Part of a small language model's weights: a variant of Muon for these matrices.
Each number is 128 + 32 x the weight over its row's rms, rounded and kept within 0 to 255. Layers, rows and columns count from 0. The size above them is the row's rms in percent of the matrix's.

# layer 3 MLP down (transposed), 576x224, rms 0.161, rows 64-103, columns 112-167
size [102  95 101 103  93 101 107  97  99  97 102 100  93 109  98  98 102  97  99  93 113 101  97 102  92 109  98  97 112 101  96 106  95  99  98  99 102 101  92 104]
[[224  73 177  94 130 123 143 154 133 146 122 126 101  62 128 197  72 100 143 144 130 119 151 127 127 166 114 100 158 153 145 133 151 105 117 172 112 188 134 117  75 140 118 126  81 172 114  82 151 183  77 185 135  98 150 122]
 [127  89 163 145 146 114 171 127  80  69 153 150 145 128 144 109 109 129  70 155 103 120 133 127 116 140  78 135 175 150  74  96 101 100 119  67 130 149 136 144  77 130 129 115 141 124 150 109 229 117 118 121 112  81 150 164]
 [177 171  99 162 177  76  92 142 142 117  93  65 138 169 146 166 193 138 156 165 121 142 138  89 102 102 105 129 118 152 135 139 170 111 163 125 142 116 127 147 124 126 110 174  95 143 142 102 113 143 143 169 117 102 125 128]
 [169 121 192 149 144 151 118 140 153 124 137 107 111 192 105  92  96 165 117 131 156 110 132 142 109 158 161 152 149 121 165 131 124 116 127 150 122 101 156  84 123 151 118 135 163 116 134 146 151  72 109 194  77 159 131 167]
 [128 124 178 187 157  95 104 146 119 128 128 119 127  72 138 158 185 119 129 122  91  40 116 211 115 112 101 167  76 138 159 100  83 124 108 127 153 136 140 165 128 173 180 108  43  93 120 139 175 135 172 153 161 106 126 191]
 [169 178 120 125 124  83 125  98  63 156 146 157 153  87 119 164  96 125 119 134  85 124 179 154 135 125 107 171 115  85 112 118 114 109 186 140 136 119  58 175 118  86 149 149 123 187 145 151 111 184  85  48 129 113 122 130]
 [144 109 138 148 199 141  91 113  98 118 198 160  87 133 148 162 113 166 130  79 114 191 121 122 135 172 150 105 161 135 159  81 121 121 149 157 129 109 198 174 163 136 129 102 135 149 121 154 160 131 115 138 168 219 150 141]
 [158 128 140 214 177 124 148  96 193 163 147  93 136 171  83 125  86  82 166 113 124  98 129  86 132  85  80 133 147 113 120 130 154 131 127 129 107 165 122 165 161 107 121  69 154 185  97 116 136 156 162  90 136 170 156 136]
 [125  76 108 138 166 143 116 115 106 146  71 105 152 126 114  95 177 129 187 113  77 105 135 118 155  78 135 163 161 141 132 173 140 119 146 101  87 114  91  84 122 137 135  75 137 212 110 144 133 188  64 135 144 128  92  85]
 [106 176 160 107 125  81 163 163 114  65 212 141 117 174 129 123 141  91 169 218 183 146 134 101  85 141 168 111 112  97 144 129 131 128 120 140 117  96  79 109 184 114 113  95 120 149 131 142 153 146 109 158 130  87 211 117]
 [138 103 173 109 118 185 121 147 136 177  62 137 116  79 127  79  55 121 124 149 156 111 104 139 156  97 117 121  86 125 177 145  99 179 144  74 126 149 110 110  69 108 112 129 138 113 147 125 144  81 142 126 140  71 137 143]
 [163 155 131 171 140 133 132 119 146  88 137  44 158  75 129 143 149 161 114 175 184 146 127 146 125  94  96 168 112 150 153  52 103 131 122 113 152 171 139 128 136 131  90 161  82 113 183 132  92 136 108 122 146 152 170 144]
 [127  91 133  89 115 133 191  96 138 140 146 114 166 121  95 138 157 130 143  74 125 127 133 135  70 117 176 131 136 157  96 159 118 121 129 159 104 126 149  98 103 132 133  77 105 132  89 166 116 155 118 104 127 111 147 110]
 [ 81 121  82  94 132 175 192 158 162 178 151 160 143 117 100 123  96  92  82 186  83 146 111 131 164 140 137  55  80 117 113  99 114 102 164  97  88  97 151 134 105 130 163 116 130  94 114 127 158  88 146 104 143 125 115 148]
 [141 120 173 125 131 137 166 200 105 142  57 126 101  57 172 140 182 153 144 132  95  84 154 133  78 115  92 102 147  86  89  90 139 114 116 102 174 155 163 110 126 154 101 149 124 156  80 141 134 119 134  90 143  91 105 112]
 [114 112 205 121 151 141 109 100 129 108  85 135 173 134 111 129  53 167 127 139  84 145 119 122 167  92 110 159 195 101  98  97 138  79  75 127 120 104 109 130  74 134 156  86 105 133 137 131 115  51 136 101 109 110 121 144]
 [116 149  84 161 124  91 139 116 131  69 180 126 129 113 126 111 117 150 154 170  89 104 119 115 162 152 121 145 146 154 151 201 143 109 168 158 122 143 130 128 155 101 118 135 126  92 139 110 144 104 153 181 136  90  88 126]
 [115 153 158 167 153 133 117 155 124 119 104 166 180 161 129  70 163 153 207 112  84  70 118 127  99 128 167 161 108 121 108 183 123 150  95 201 126 195 111 112 138 121 115 126 173  73 132 135 138 121 159  95 136 137 201 172]
 [107 133 145 160  51 155 131 186 119 127  82 107 154 146 142 135 147 125 171 104 190 159 154 150 134  82  97 121  97 137 100 139  97  82 118 117 148 126 114 151  95 106  72 177 180 142 105 121  61  53 114 163 153  90   8 113]
 [146 160 115 132 138  94  82 130 175 142 153 120  80  99 158  52 129 119 128 151 156 164 126 125 160 109 100 121 114  78 122 124 114 137 110  71  58 130 126 141 135  93 101 121 194 191 103 155 113 145  92 179 174 131  91 124]
 [122 128 125 110 151  81 130 132  99 130 125 143 140 117 182 142 111 105 131 139 186 166 100 131 126 102 128 186 101 166 173 135 161 144 150 118 107 150 137 137  94 114  94 182 120  79 122 107 135  98 165 162 150  97 130  93]
 [131  61 135 131 103 126 111 200 126 147  81 123 133 115 155 130 138  59 113 147 153 152 121 178 116 194 115 122 177 116 165 106 161 102 149 139  91 144  61 139 141 133 143 127  85 131  72  92 195 116 111 156 154 146 139 149]
 [ 95 133 139 155 151 138 142  65 131 145 138 158 121 107 119 134 173  96 110 109 119 121  95 161 123  77 132 124  86 129 113  94 212 171 137 107 162 111 119 119 140 123 125 131 124 143 132 110 122 169 114 110 134 125  94 155]
 [127 115  76 129 106  56 147 151 127 157  96  99 131 140 122 113 137  99  66 163 100 125 170 150 111 162 125 124 130  96 126 117 112 152 194 173 191 180  97 103 132 170 155 125 169 146 157 132 124  81 162 132 125 186 100  98]
 [179 108 114 169 115 151 131 138 148 183  86 129 108 143  75 116  97 107 122 111 138  84 145 123 127 168 123 166 146 140 137 157 172 153  90 211 122  88  76 120 138 153 124 118 124  66 177  64 160 114 161 166 149 148  88 130]
 [145  77 154  74 139 137 141 108 132 114 108 126  91 145  64 131  58 166 152 136 137 131 131 128  56 143 176  94 224 128  91 117 110 181 166 162  99 103 129 140 128  62 190 114 129 157 105  97 109  99 112 137 143 139 157 102]
 [101 152 105 144 125  83 106 144 144 133 110 132 107  89 162 139  99  74 123 123 130 118 101 121 135 137 140 117 137  90 108 137 154 100 134 174  35 110 171  91 137  73 151  87 138 185 176 142 118 123 121  82 125 144 104  66]
 [ 83 184  94  78 152 145  94 119 184 104 147 123 120 148 177 141 124 147  69 214 125 185 131 112 119 177  56 125 111 144 139  51  75 115 111 137 142 158 159 152  91 103  67 136 117 157 140 116 154 146 151  62 138 155 155  94]
 [ 65  88  88 157  84  87 107 140 188 112 142 130 120 119 157 121 130 134 195 100 112 150 104 119 134 147 137 155 135 178 190  77  72 114 155 160  96  74 105 134  88  90 104  60 142 110 143 114 139 104 116 151 119  93  68 162]
 [ 76 145 122 139  89 129 128 117 126  93 163  99 112 116  86  87 130 141 117 147 128 100 108   3 196 174  97 113 161 146 115 104 177 110  94 111 121 125 147  57 157 102 101  78 113 110 132 146 110 151 136 119 126 172 137 131]
 [129 110  98 105  78 140 160  72 129 113 130 117 121 103 146 168 128 101  80 118  60  88  93  87 200 104 150 103 124 159 116 176 132 120 137 148 135 147  83 116 119 170 146 136 169  92 130 127 147 196 134 123 156 118 113 185]
 [146 103 125 177 138 150 152 162 183 125 130 181 211  87 166  87 121 115 148  87 108  76 152 165 145 177 148 141 102  78 118 132 125  75  84 107 203 129 151 126  97  80 143 155 114 128 137 166 147 121 151  97 108 112 102 146]
 [ 93  72  55 107 123  94 129 129  88 112 115 181 134 107  93 176 129 151 129 131 179 133 142  89 157  95 153 112 143 164 161 113  81 151 172 136 119 107  95 187 108 106  92  26  91 113  87 169 156 127  93 129 125  85  94 125]
 [160 161  89 100 123 170 114 157 156  99 220 175 187 108 143 105 108 141  67 109  70  88 192 132 148  94 137 141  72 118 113 124 106  76 135 121 125 135 127 143 105 161 108 102 165 137 127 127 183 179 170 145 144 149 118  97]
 [ 91 207  61 103 117 126 125  90 169  96 113 181 106 187 138 149 111 130 166 122 147 160 167 136 154 151 132  77 115 150 125 103  87 152 122  88 116 144 118 136 150  88 108 158 117 154 131 187 114  89  59  63  85 167 113  86]
 [ 41 128 108 111 150 163  45 150 115 148 168 152 100 140 104 164  97  56 122 115 132 141  72 114 132 142 125  71 126 140  77 162 166 170 126 176 151  70 115 115 166  98  66 132 134 119 163 120 184 113 108 175 164 124 131 117]
 [153 149 127  82  64  77  99  99 180 129 127 182 175 109 162 100 141 134 128 151 137 164 167 135 149 109 148 112 133 160 178 141 183 132 120 102 137 183 139 129 163  94 151 120  79 107 173 143 119  96  97 153 122 154  90 111]
 [100 140  93 115 126 161 135  75 125 196 165 104  95 151 142 100 105 208 116 139  57  89 121 135 151 136 115 126 147 120  68 135  94 140 109 181 139 115 112  60 156 203 157 145 122 133 116 156 146 197 115 114  70  59 141 114]
 [144 114 180  97 143 111 134 117 141 148  71 129 133 143  45 113 119 148 203 126 153 133  84 115 179  62 127 111  85 105  39 191 167 156 178 147 105 148  91 118 141  98  65 107 137  82 168 140 124 153  90 143 103 115 143 162]
 [101 119 151 108  83 132  87 194  95 123 163 145  86 171  92 159 136 167 122 130 127 100 167  76 132 148  81 127 149 151 137 137 173 134 117  87 162 101 121  44 137 151  91 141 118 189 129 121 107 124 121 118  96 153 160 138]]
# layer 3 MLP gate, 576x224, rms 0.181, rows 65-104, columns 112-167
size [ 98  99 100  98  99 102  96 106  99  98  98  97 107  99 100 101  95 101 103 110 100  98 103  96 102  98  98 103 102 100 100  97 100 101  99 104  96  95 101  99]
[[142 159  36 135 151  83  84 143 123 116 113 139 167 149  98 158 133 138 120 102 134 136 116  90 111 115 169 196 114 152 135 175 113 162 201 120 184  91 103 112 161 103 131  92 114 137 145 121 158 133 126 173 107 155 123 104]
 [143 155 117 133 157  78 142 170 175 115 145 135 183 142 119 103 147 156  87 161 133 123 112 103 110 106 111  68 175 175  93 152 140  89 143  80 179  85 114  77 142 152 119 152 108 147 162 130 128  61 100 121 119 130  79  83]
 [103  97 141 145 108 113 134 139 118 101 143  99 124 147 103 165 140  96 109 110  86 171 112 114 110  90 117 119 141  49 160  89 128 169 161  53  76 161 186 145 214 120 122 111 141 128 159 122 145  98 165 146 145 136 100 127]
 [134 126  86 114 124  89 126 117 142 131 151 122  95 145 116 133 141 184  78 138 152 142 141 144 155 121  96 129  72 163  61 190 161 145 157 122 127 146  87 129 131 140 186 153 165 168 116 154 104 195 131 143 109  98 161 155]
 [101 103 122 106 146 147 131 138 126 167 116 163 156  89 135 155 173  99 121 117 172 140 129 108 105 151 182  89 117 141 125 149  89 167 130 119 142 121 149 105  93 201 123 147 145   9 172  92 161 121 115 117 118 163 144  99]
 [103 116 122  86 193 131 116 189 112 161  76 155 134  78  88 109 194 122 119 124 123 125 115  69 112 167 133 136  49 118 139 122 116 141 149 137 148 142 156  97 160  98  78 134 156 131 125 109 135 111 115 187 121 204 114 156]
 [124  89 142  83 131 153 148 178 183 121 139 124 139  62 143 123 143 100 152  99  94 125 146 149 134 158 141 129 145  79 168 122 156 170 187  81 176  80 138 134 164 199 140 125 204 130  83 138 120 171 161  93 196 145 120 106]
 [123 183 167 119 126 172 169 181 111 184 111 145 150 123  97 121 126 123  98 128 112 102  83 133 162 113 102 154  74 107 156 104 160  77 166 130 108 127 119 171 126  70 118  80 110 132 137 137  64 127 121 153 114 157 145 184]
 [162 137 147 139 102  96 129 134 162 168  83 133  83 155 140  74  94 149 132 133 156 125 164 164 110 121 143  92 113 176 127 112 124 136 135 199  87 144 101 148  92 131 153 152 107  93 100 109 223 178 148 108 145 103 147 112]
 [117 109 138 101  84 140 118 121 118 134 122 162 127 112 110  85 135 141 152  67  98 103 149 137 173 195 117 151 138 174 135  98 124 111 194 160 113 144 129 138 141 158 128  92 108 115 154  93  98 146 150 106 154  99 100  93]
 [194 112 120 114 152  68  86 127 147  95 181 146  97 119  81 138 138 109 167 179 163 137 150  85 123 170 165 144 132 145 135 114  84 169 194  97  83  94 144 175 109  71 124 111 110 123 118 100 114 112 140 159 165 127  65  78]
 [131 155  61 117 111 110 102 158  96 130 123 139 129 165 158 172  67 144 205  87 127  64 169 131 128  81 115 155 133 146 102 116 115  99 175 106 122 120 168 158 141 182 107  92  75 182 120 127  74  93 128 140 144 177 147 154]
 [181 136 147  70 151  97 131 142 117  87 120 122 118  94 166 121 113 166 172 181 153 126 117 100 119  54 106  76 233 115 105 100 159  94 190 171 116 175 133 135  47 165 159 145 148  93 169  81 171 109 151 148 187 178 136 116]
 [143 144 113 137 155 169 129 130 153 143 210 120  86  70  95 142 148 143 146 193 194 141 122 138  97 142 146 109  59  98  84  76 145 161 165 115 112 105  39 124 113 102 135  80 151 120 115  77 162 111 148 140  92 117 139 144]
 [140 194 160 151 171  59 121  62  70 138 141 208 167 153  81 165 172 172 124 152 169 152 159 158 164  66 141 148 142  53 111  96 114 101 151 188 154 120  93 130 135 110 155 148 105 136 117  97  48 124 135 157 186 113 122 132]
 [ 77 169 165 104 159  84 189  98 112 147 117 128 130  71 110 135 131 130 150  62 122 140 163 161 141 159 111 140 121 145 126 122 149 158 119 107 168 135 160 109  89 132 126  92 147 120 163 131 116 112  85 101 126 133  93  66]
 [ 69  97 167 148 129 120 117 136 169 110 133 139 107 120 149 113 195 137 138 181 150 153 152 148 119 106  94 139 149 113 124 141  92 120  77 118 157 142 137 166 159 165  79 109 120 121 132 150 155 112 105 130 141 116 116 118]
 [147 182 140 148 110 111 116 111 154 147  85 137 151 169 133 110 156 147  94 103 141 100 173  87 103 117  81 101  95 178 120 135 162 172  81 101 125 191 151 149  78 142 115 148 230 169 135 128  64 123 110 123 127 154  82  78]
 [ 98 133 134 169 140  90  66 171 143  85 114 116  96 155 124 136 172 157  72 174 137 162 100 122 156 138 118 170  73  72 148  96 131 122 123  72 115 142 142 111 148 123 129 105 172 146 160 172 132 120  96 140 179 153  82  87]
 [140 148 145  84 110 132  93 135  44 146 198 170  92  90 195 123 125 106 103  74 157  72 121 116 140 173  94 155 102 153  66  69 109 100 122  71 163 147 158 105 103  82 136 128 165 106 112  44 126 103 152 128 120 131  77 151]
 [182 172  77 141 138 124 184 148 124 199 129 110 148 136 126 117 139 179 100  84 130 111 101 120 111 154 104 160 109 115 110 149 152 136  27 141 118 124 153 153 146  85 124 106 114 164 180 105 108 108 167 133 119 167 172 141]
 [121  89 117 177 137 110 111 191 116 115  83 107 182  98 121 110 102 132 201  60 197 124 142 138 107 115 127 151 132 120 168 131  73 116 143 113 102 161 111 142 168 154  79 120 140 126 150  83 140 155 159 130 102  95 107 142]
 [145  90  84  98  95 147 111 114  84 118  95  95 118 141 137  90 126 143 109 140 130  75 139 186  91 173 104 173 135 127 143 110 238 107 102  97 101 202  90 160 110 154 145 144 109 126 113 192 121 131 167 170 139 191 128 151]
 [ 96 100 128 108 122  93 125 138 121 123 103 129 105 121 186 130  97 125 160 130 134 195  94 121 163  93 195  71 106  96 143 158 102  53 159 137 132  85 130 114  73 128 153 125 158 141 131 151 151 170 129 111 118 141 163 118]
 [134 120 129 194 103 107 150 119 109  99  84 164  84 125  73  48 146 129 168 165  66 138 105 108 100 102 135  90  79 137  74 142 137 147 184 121 131 182 158 111 111 151 164 135 141 125 104 152 156  56 166 136 113 131 114  76]
 [157  59 125 151 164 167 113 170 115 127  94 167 139 147 146 139 145 129 136 189 141  92  89 167 137 142 123  84 153  69  95 145 113 125 176 121 147 112  67 166 116 134 117 136 153 140 148 167 174 135 126 130 123 136 189 126]
 [116 114 111 160  79  84 135  74 118 100 140 136 130 115 132 134 147 118 120 129  77 151 140 174 148 106 124 109  90  98 139 138  96 145  94 125 126 133 168 127  52 115 181 101 120 124 153 109 205 144 142 194  53  83 101 117]
 [134 136 112 126 127 150 142  77 139 144 144  90 142 128 134 105 116 135 144 149 146 154 110 120 114  93  60 155 119 173 108 135 122 106 109 114  90 166  85 100 125 159 128  83 165  84 175 174 146 105 190 156 100 122 115 143]
 [106 141 152 141 165 169 127 214 127 118 117 107 136 166 135 183 101 195 118 158 116 143 105 114  92 113 171 139 117  97  93 150 148  94  82 103 122 163 179 158  92 186  97 133 192 120 136 137 149  93 125  70 166 188 120 176]
 [117 167 154 128  96 147 155 129  91 137 102 115 109 159 124 189 138  84 111 150 117  97 121  48 145 105 144 114  82  72 107 150 121 134 115 134 158 107  70 161 116 129  92 131 117 140 138 147 159 225 148 154 120 125 112  84]
 [117  63 149 161 116  48 155 180 143 152  99 146 183 108 190  77 135  71 169 126  97 114 159 123 150  65  99 156  90 152 121 139 117 107 179 142 116 136  85 142 165 111 103 131  74  74 169  99 111 167 115 140 132 118 143  85]
 [130  90  82 119 189 106  90 146 166 103 134 122 157 109 127 150 162 154 134 167 169 132 138 164 113 152 107 113 119  77 128 176 147 117 140 109 160 148  94 102 133 204 140 153 123 132  92  62  56 146 194 105 110 122 132  54]
 [ 92 191 123 137  86 161 133 134 127 162  71  56 112 109 140 114  98 155 173 129 121 161 159 129 142 118 128 130 167 132 166 140  67 176 160 129 165  61 113 117  76 112 104 193 119 172  81 194 109  54 127 177  99 148 179 172]
 [138 158 166 155  63 143 112 143 165 152 144 138  97 116  95 172 126 183 141 167 178 147 174 110 116  85 139 165  82 128  85 164 165 145 133 183 139 160 176 133 108 166 133 180 116 213 174 117 134 134  90 163  70 154 121 103]
 [ 79 137 113 129 100 156 145 157 132 159 114 115 102 131  73 111  69  60 128 169 132 165 109  92 121 118 157  99 131 120 145 176  93 139 200 160 159 127 102 114 163 199 145 124  98 198 122 114 156 122 138 184  83 126  91 173]
 [103 106 120 130 175 141  81  54 147 172 121 115 142 123 175 138 123  91 111 107  93 162 112 157 139 132 161 168 139 105 128 113 105 100 184 144 136  64 175 133 113 115 136 113 116 121 146 161 137 121 115 133 105  87 136 153]
 [ 96  75  62 142 160 172  77 107 151 131 107 141  58  97 140  89 152 168  95 154 128 126 158 142 156 161  82 140 137 142  60 104 146  44  65 137 116 163 118 117 105 139 112 103 162  38 144 182 113 134  83 137 144  79  97 177]
 [139 150  87 139  97 159  95 174  83 156  78 141 114 147 140 151 162 167 121 111 143  99 104  97  85  76 126  84 133  73 163 171 155  94 134  93 140 167  95 110  73 152 138  98  87 173  86 172  78 112 117 167 166 136 170 171]
 [146 110 159 141 161 133 151 122  64  93 150 160 133 116 118  68 146 121 153 123  85 144 118 143  87 139 148 110 143 176 123  91 107 100  91 172 162 156 125 157 129 128  94 109 103  98 200 161 140 161 109 113 209 148  78  95]
 [105 123 112  91 120 132 128 151 113 106 131  81 160 117 237 137  75 138  85  84  78  76 105  82 104 118 128 121 103 119  81 155 123 135  93 125 154  67 118 133 179 157 141  95 153 151 154 186 177 151  75 133 125 191 134 156]]
# layer 3 MLP up, 576x224, rms 0.189, rows 65-104, columns 112-167
size [ 97  98 101  93 101 103 100 103  98 101 101  96 103  98  93 104  94  99  94 104 100  98 100  92 104  98  98 101  99  97 103  99 100 100  99 106 100  99 102  93]
[[149 166  92 164 124 143 107 138 119 199 130 157 173 132 137 200  78  84 172 111 161 133 110 181 160 116 176 104 125 149  91 111 146 153 136  99 119 101 142 129  87  92 156  99 154 119 145 121 168 199  61 157 129 166 146  79]
 [ 86 131 135 126 126 110 143 142  79 150  82 127 130 144  89  80 131 104 117  31 125 137 122 102 104 111 181 104 138 105 117  93  96 162 144  82 136 195 171 180  91  84 138 138 127 125 109  93 122 121  77 117 179 111 119 132]
 [ 72 152  97  85 154 130 188 139 108  79 157 121 122 152 123 116 142 113 146 185  99 212 112 130 175 139 128  85  99 138 140 143 108 139 139 172 117 104 114 121 134 119 143 204 116 162 114 111 115 180 149  93 116  94 117 150]
 [152 132  99  91 165 152 145 101  86 145 107 175  96 230 175 153 139  80 123  93 161 144 183  67  66 149 132  75 171 126 101 164 157 167 142 156  86 120 169  86 176 101 129 144 163 168 105  92  80 174 117  84 140 178 117 156]
 [160  79 159 137 110 135  93 122 150  65  85  84  81 136 129 149 142 147 123 143 162  87 118  83  98 100  96 103 123 171 157 118 109 151 111 106 166 128  82 147 157 121 178 128 161  95 134 197 167 156 158  94 130 158  95 206]
 [165 113 139 136  68 153 120 133 115 124  86 124 165 125 193 112  73  97 144 115 188 129 142 117 152 140 130 114 106 104 151 120 133 108 183 121 105 159 101 120 107 101  85 138 133  96 123 149 125 139 136  95 136  73 133 124]
 [ 84 121 159 140 103 100 126 152  70 140 106 144 146 102 164 154 209 173  90 164 113 111  81 186  79 147 159 140 106 116 147 206 134 128 134  77  87  82 142 109 123 155  78 159 125  75 146 151 113 149 112  80 126 107 128 133]
 [114 186 103 152 109  65 138 144 157  60 109 175  53 159 176 122  50 102 127 195  89 175 120 137 158 185 119 151 111 106 111 116 107 127 121 105  91 124 127 116 174 145 117 203 100 119 157  96  84  82 185  70 110 124 137 105]
 [115 100  82 157 145 127 122 144 144 138 110 148  99 109 203 133 192 139 128 144 137 101 163 143 141 116  86 141 145 148  78 136 132 125 122 141 164 145 151 106  68 139  71 162 160 205 120 151 106 178 163 152 165 118  79 198]
 [107 141 102 121  69 204  82  66 110 153 179 133 149 131 146 101 160 157 157 136 106 185 128 129 178 133 137 151 161  86 111 119 103 103  77 190 124  90 103 124  80 116 167 108 109  92  76 161 114  86 173 156  90 169  87 157]
 [136  95  88 108 168 161 126 132  87 118 121 184 157 119 153 124 134 116 158  60  93 103 155  58 103 158 163  90 125  83  88 159 130 136 151 126  93  39 143 157 115 109 147  90 127 146 109 152  97 181 148  81 110  89 132 108]
 [153 167 143 151 141 106  40 136  88 136 104 137  92 171 161 118 173 147  76 182 130 117 130  98 147 129  92 156 136 108 152  90 127 128  99  93 155 144 146 122 143 105  90 132 160 133 147  93 172 145 182 150 123 172 109 175]
 [149 168 152 180 105 134 115  78  93 122 176 140  95 134 105 110 107 126 115  80 134 133 155 104  89 140 105 103 123 150 100 118 115 113 106 122 190 129 129 127 144 110 153 112  85 127 156 110 160 170 142 123  78  93  26 145]
 [157 121 138 159 134 143 100  92 155 135 181 111 126 130 119 162 114 140 111 117 157 153 107 140 135 121 140 165 134 156 177 171 163 179 101 216  76 134 149 193 145 125 149 118  97 139 175  96 158 108  87 121 181 170 160 154]
 [112 155 174 114 149  93 147 150  83 117  65 137  83 132 128 101  69 133 203 163 136 133 123 101 125 163 161 122  55 181 118 203  92 131 190 145 168 106 133 113 114 132 111 137  90  61 155 176 144  78 196 148 106  82 125 122]
 [ 97  91 142  79 130 123 113 125 113 211 155 162 112 128 155 182 132 114 173 110 203 132 152 129  68 140 117 115 144 185  74 116 155 143 106 112 158 100 141 173 120 131 137 187 124 133 187 113 153 224 121 131 102 163 189  73]
 [130  80  61  87  98 149 163 102 131 195 149 114 131 118 119 125 172  94 144 117 183 152 138 113 162 124  64  51 209 102 174  64 132 129 114  85 177  93 143  89 134 143  87 164  45 133 118 147  98 143 111 139  78 147 108 121]
 [212 111 109 113 170 117 112  76 163 140 135 148  94 133  71 168 136  93 120  79 106 150 101 118 113 152 105 133 155 131 113  80  84 183 145  94  86 182 168 143 121 189 179 114 147 130  90 122 144 193 130 113  70 134 147 116]
 [136 129 161 142  49 119 133 125 130 147  85 119 157 127  99 190 151 104 116 136 100 129 130 138 100 145 143 130 107 240 102 168 148 118  77 140 144 191 102 121 133 129 109 154 108  47 179 123  80  55 172 102 118  53 126 140]
 [126 113 168  66  84 168  92 105 131 106 241 165 129 119  97 122  98 166 131 160  97 111  85 168 130  60 154  70 170  45 142 143  85 104 107  90 155 183 112 174 178  86 120  91 114 127 114 113 134 131 106 116 120 140  81 115]
 [131 125 103 138 161 157 148  86 125  80  66 120 132  91 120 116  92 165 168  90 125 178 117 120  91  98 188 191  93 141 115 107 102 131  63 162 140  89 224 139  99 122  76 169 140 219 113 115 102 162 134 101 108 134  76  62]
 [140  86 126 124 123 130 177 137  79 123 171  99 187 153 110 128 134 159 182  97 132 145 207 126 165 109  72 157 192 126  89 160 156 160 170 137 135  77 145  94 149  87 111 102 114 125 127 146  68 114 165 192 157 144 185 115]
 [113 209 171 125 117 170 173 187 107 157  84 141 160  99 153 102 159 104 172  92 114 157 109 155  83 136 108 106 139  97 133 141 160 135 115  63  79 109 137  78 174 111 110 106 119 140 155 148 189  86 108 151 156 136  99 164]
 [115 102 188 113  79 163 155 111  99  84 142 135 129 109 136 147 167 127 118 112 128 154  75 214 119 105 160  84 127 170 105 103 137 149 173 127  91 118 189 116 102  99 125 177 114 172 110 113 126 137 117 102  99 136 142 108]
 [131 158 138 166 125 118  96 164 132  92 138 127 118 192  97 125 119 166 111 143 101  98 185 116 189  96  88 159 117  96 136 114 160 174 140  84 134 113 164 123  70 192 139 106 124 117  87 131  88 139 151 140 117  93 102 112]
 [171  82 130 113 114 116 137 153 134  71 127 131 145 160 108 135 127 123 118 135 127 122 135 128  92  96 112 186 114 173 205 161 116 187 117 122 118 162  99 173  96 138  58 123  79 124 119 181 102 119 155 179 157  78 100 138]
 [203 140 116 167 143 113 133 141 169  86  74 149  67 120  91 120 103 134 163 123 157  98 145 108 137  96 149  91 109  94 140 134 212  58 114 118 104 118 138 114 128 137 149 127 124 172  90 135 114 130 123 196 115 173  73  84]
 [102 222 116 107 117 125 139 105 156 111 122  75 151 187  92 130  93 144  93 189 122  70 134 162 149 129  77 118  82 159 100 109 145 108 114 118  45 201 156 141 143 149 125 145 161 158 108 152 119  97 144 115 125 190 118 160]
 [120 107 112  78  70 110 147 146 127 166  94 151 130 149 158  95 125 162 166  97 106 121 132 224  77  70 162 115  50  54 173 117 128 116 146 155 163  98 101 125 122 129 113 170 156 154 115 134 139 111  88 148 134  88 142 153]
 [136 105 191 122 163 116 136 107 101  56 126 170 186 142 110  98 183 132  76 141 136 133 150 175 147 167 195 116 118  72 162 136 136 175  87 155 127 102 202 117 119 149 147 164  67 141 164 103 160  69  79 120  93 104 155 136]
 [109 139 103 178 210 132 118 110 170  78 194  61 102 149 166 134 123 172 210 120 135 121 166  59 143  93  90 126 165 179  98 149  99 168 150  78  70 128 138 153 169 111  54 126  80 143 134 135  76 127 126 144 134 127  79 124]
 [111 105 186 143 145 118 159 112 160 115 164 163 134  96 128  63 148 116 127 139 137 115 125 104 131 164 136 139 140 111 105 115 164 113 153 109  88  90 148  84 139 134 162 231 157 101 149 174 107 134 153  91 155 118 205 168]
 [126 111 118 124 122 116 101 114  86 148 138 126  96  77  75 136 165  82 185  71 120 175 153  99 123 162 127 128 154 162 179 139 184 137 188 138 139 161 140 100 123  92 109 137 134 143 158 174  90  84  88 108 107 132 132 150]
 [158 101 127  90  98 121 139 189 128 122 155 113 122 108 118 175  95 221 135 189 138 138  68 122 124  84  89 162  93 128  79 158 119 101  80 151 176 104 159 142 123 151 133 114 118 163 181 140 151 149 110 165 111 142 144  77]
 [184 137 123 127 139  75 196  29 123 119 111 150 197 160 164 137 158 138  95 129 117 147 166 175 129 120  80 148 164 127 210 151 124  85 104  67  79 170 105 140 160 157 107 134 174  56 130 198 129 147  94  69 127 138 158 121]
 [114 156  93 153 152 180 154 105 133 114 134 127 104 106 161 135 136 113 149 222 122 131 106  79 151 131 123 128  62 142 131 111 141 149 141 182 102 116 116 141 106 145 163 137 100 121 117 101 127 139 105 131 159 156 156 143]
 [ 91 179  91 152 129 135 155 170 120 134 100 145  89  97 102  44 126  79  87 104 155 185 131 116  89 107 201 114 145 191 157 153 144 118 151  93 113 136 106 131 107 104  65 116 185 157 168 177 141 120 139 111 135 171 117 147]
 [134 136 104 218 146 127 170 129 112 144 101 153 123  70 140 155  97 107 115 173  81  63 111 101  61 150  98 152 187 151 158 101  74  83 128 192 174 135 175 118  89 157 132 184 132 184  56 150 119  75 154 131 156  91 156 136]
 [124  95 124 151 122 111 184 111 140 162 105 164 124 107 140  84  99 134 105 125  65 116  98 159 196 172 119 148 142 109 161 168 146 141 199 145  84 136 101 109  71 154 191 134  50 146 145  94 117 125 102 101  95 129 177 135]
 [175 143 150 119 111 119 139 141 118  26 114 144 140 146 127 117  69 119 120 175 100 192 124 143  89 162 169 135 159 129 148  76  90 125 145  99 144 106 167 100 119 150 176 110 133 162 106 115 131  75 100 162 139  86 132  87]]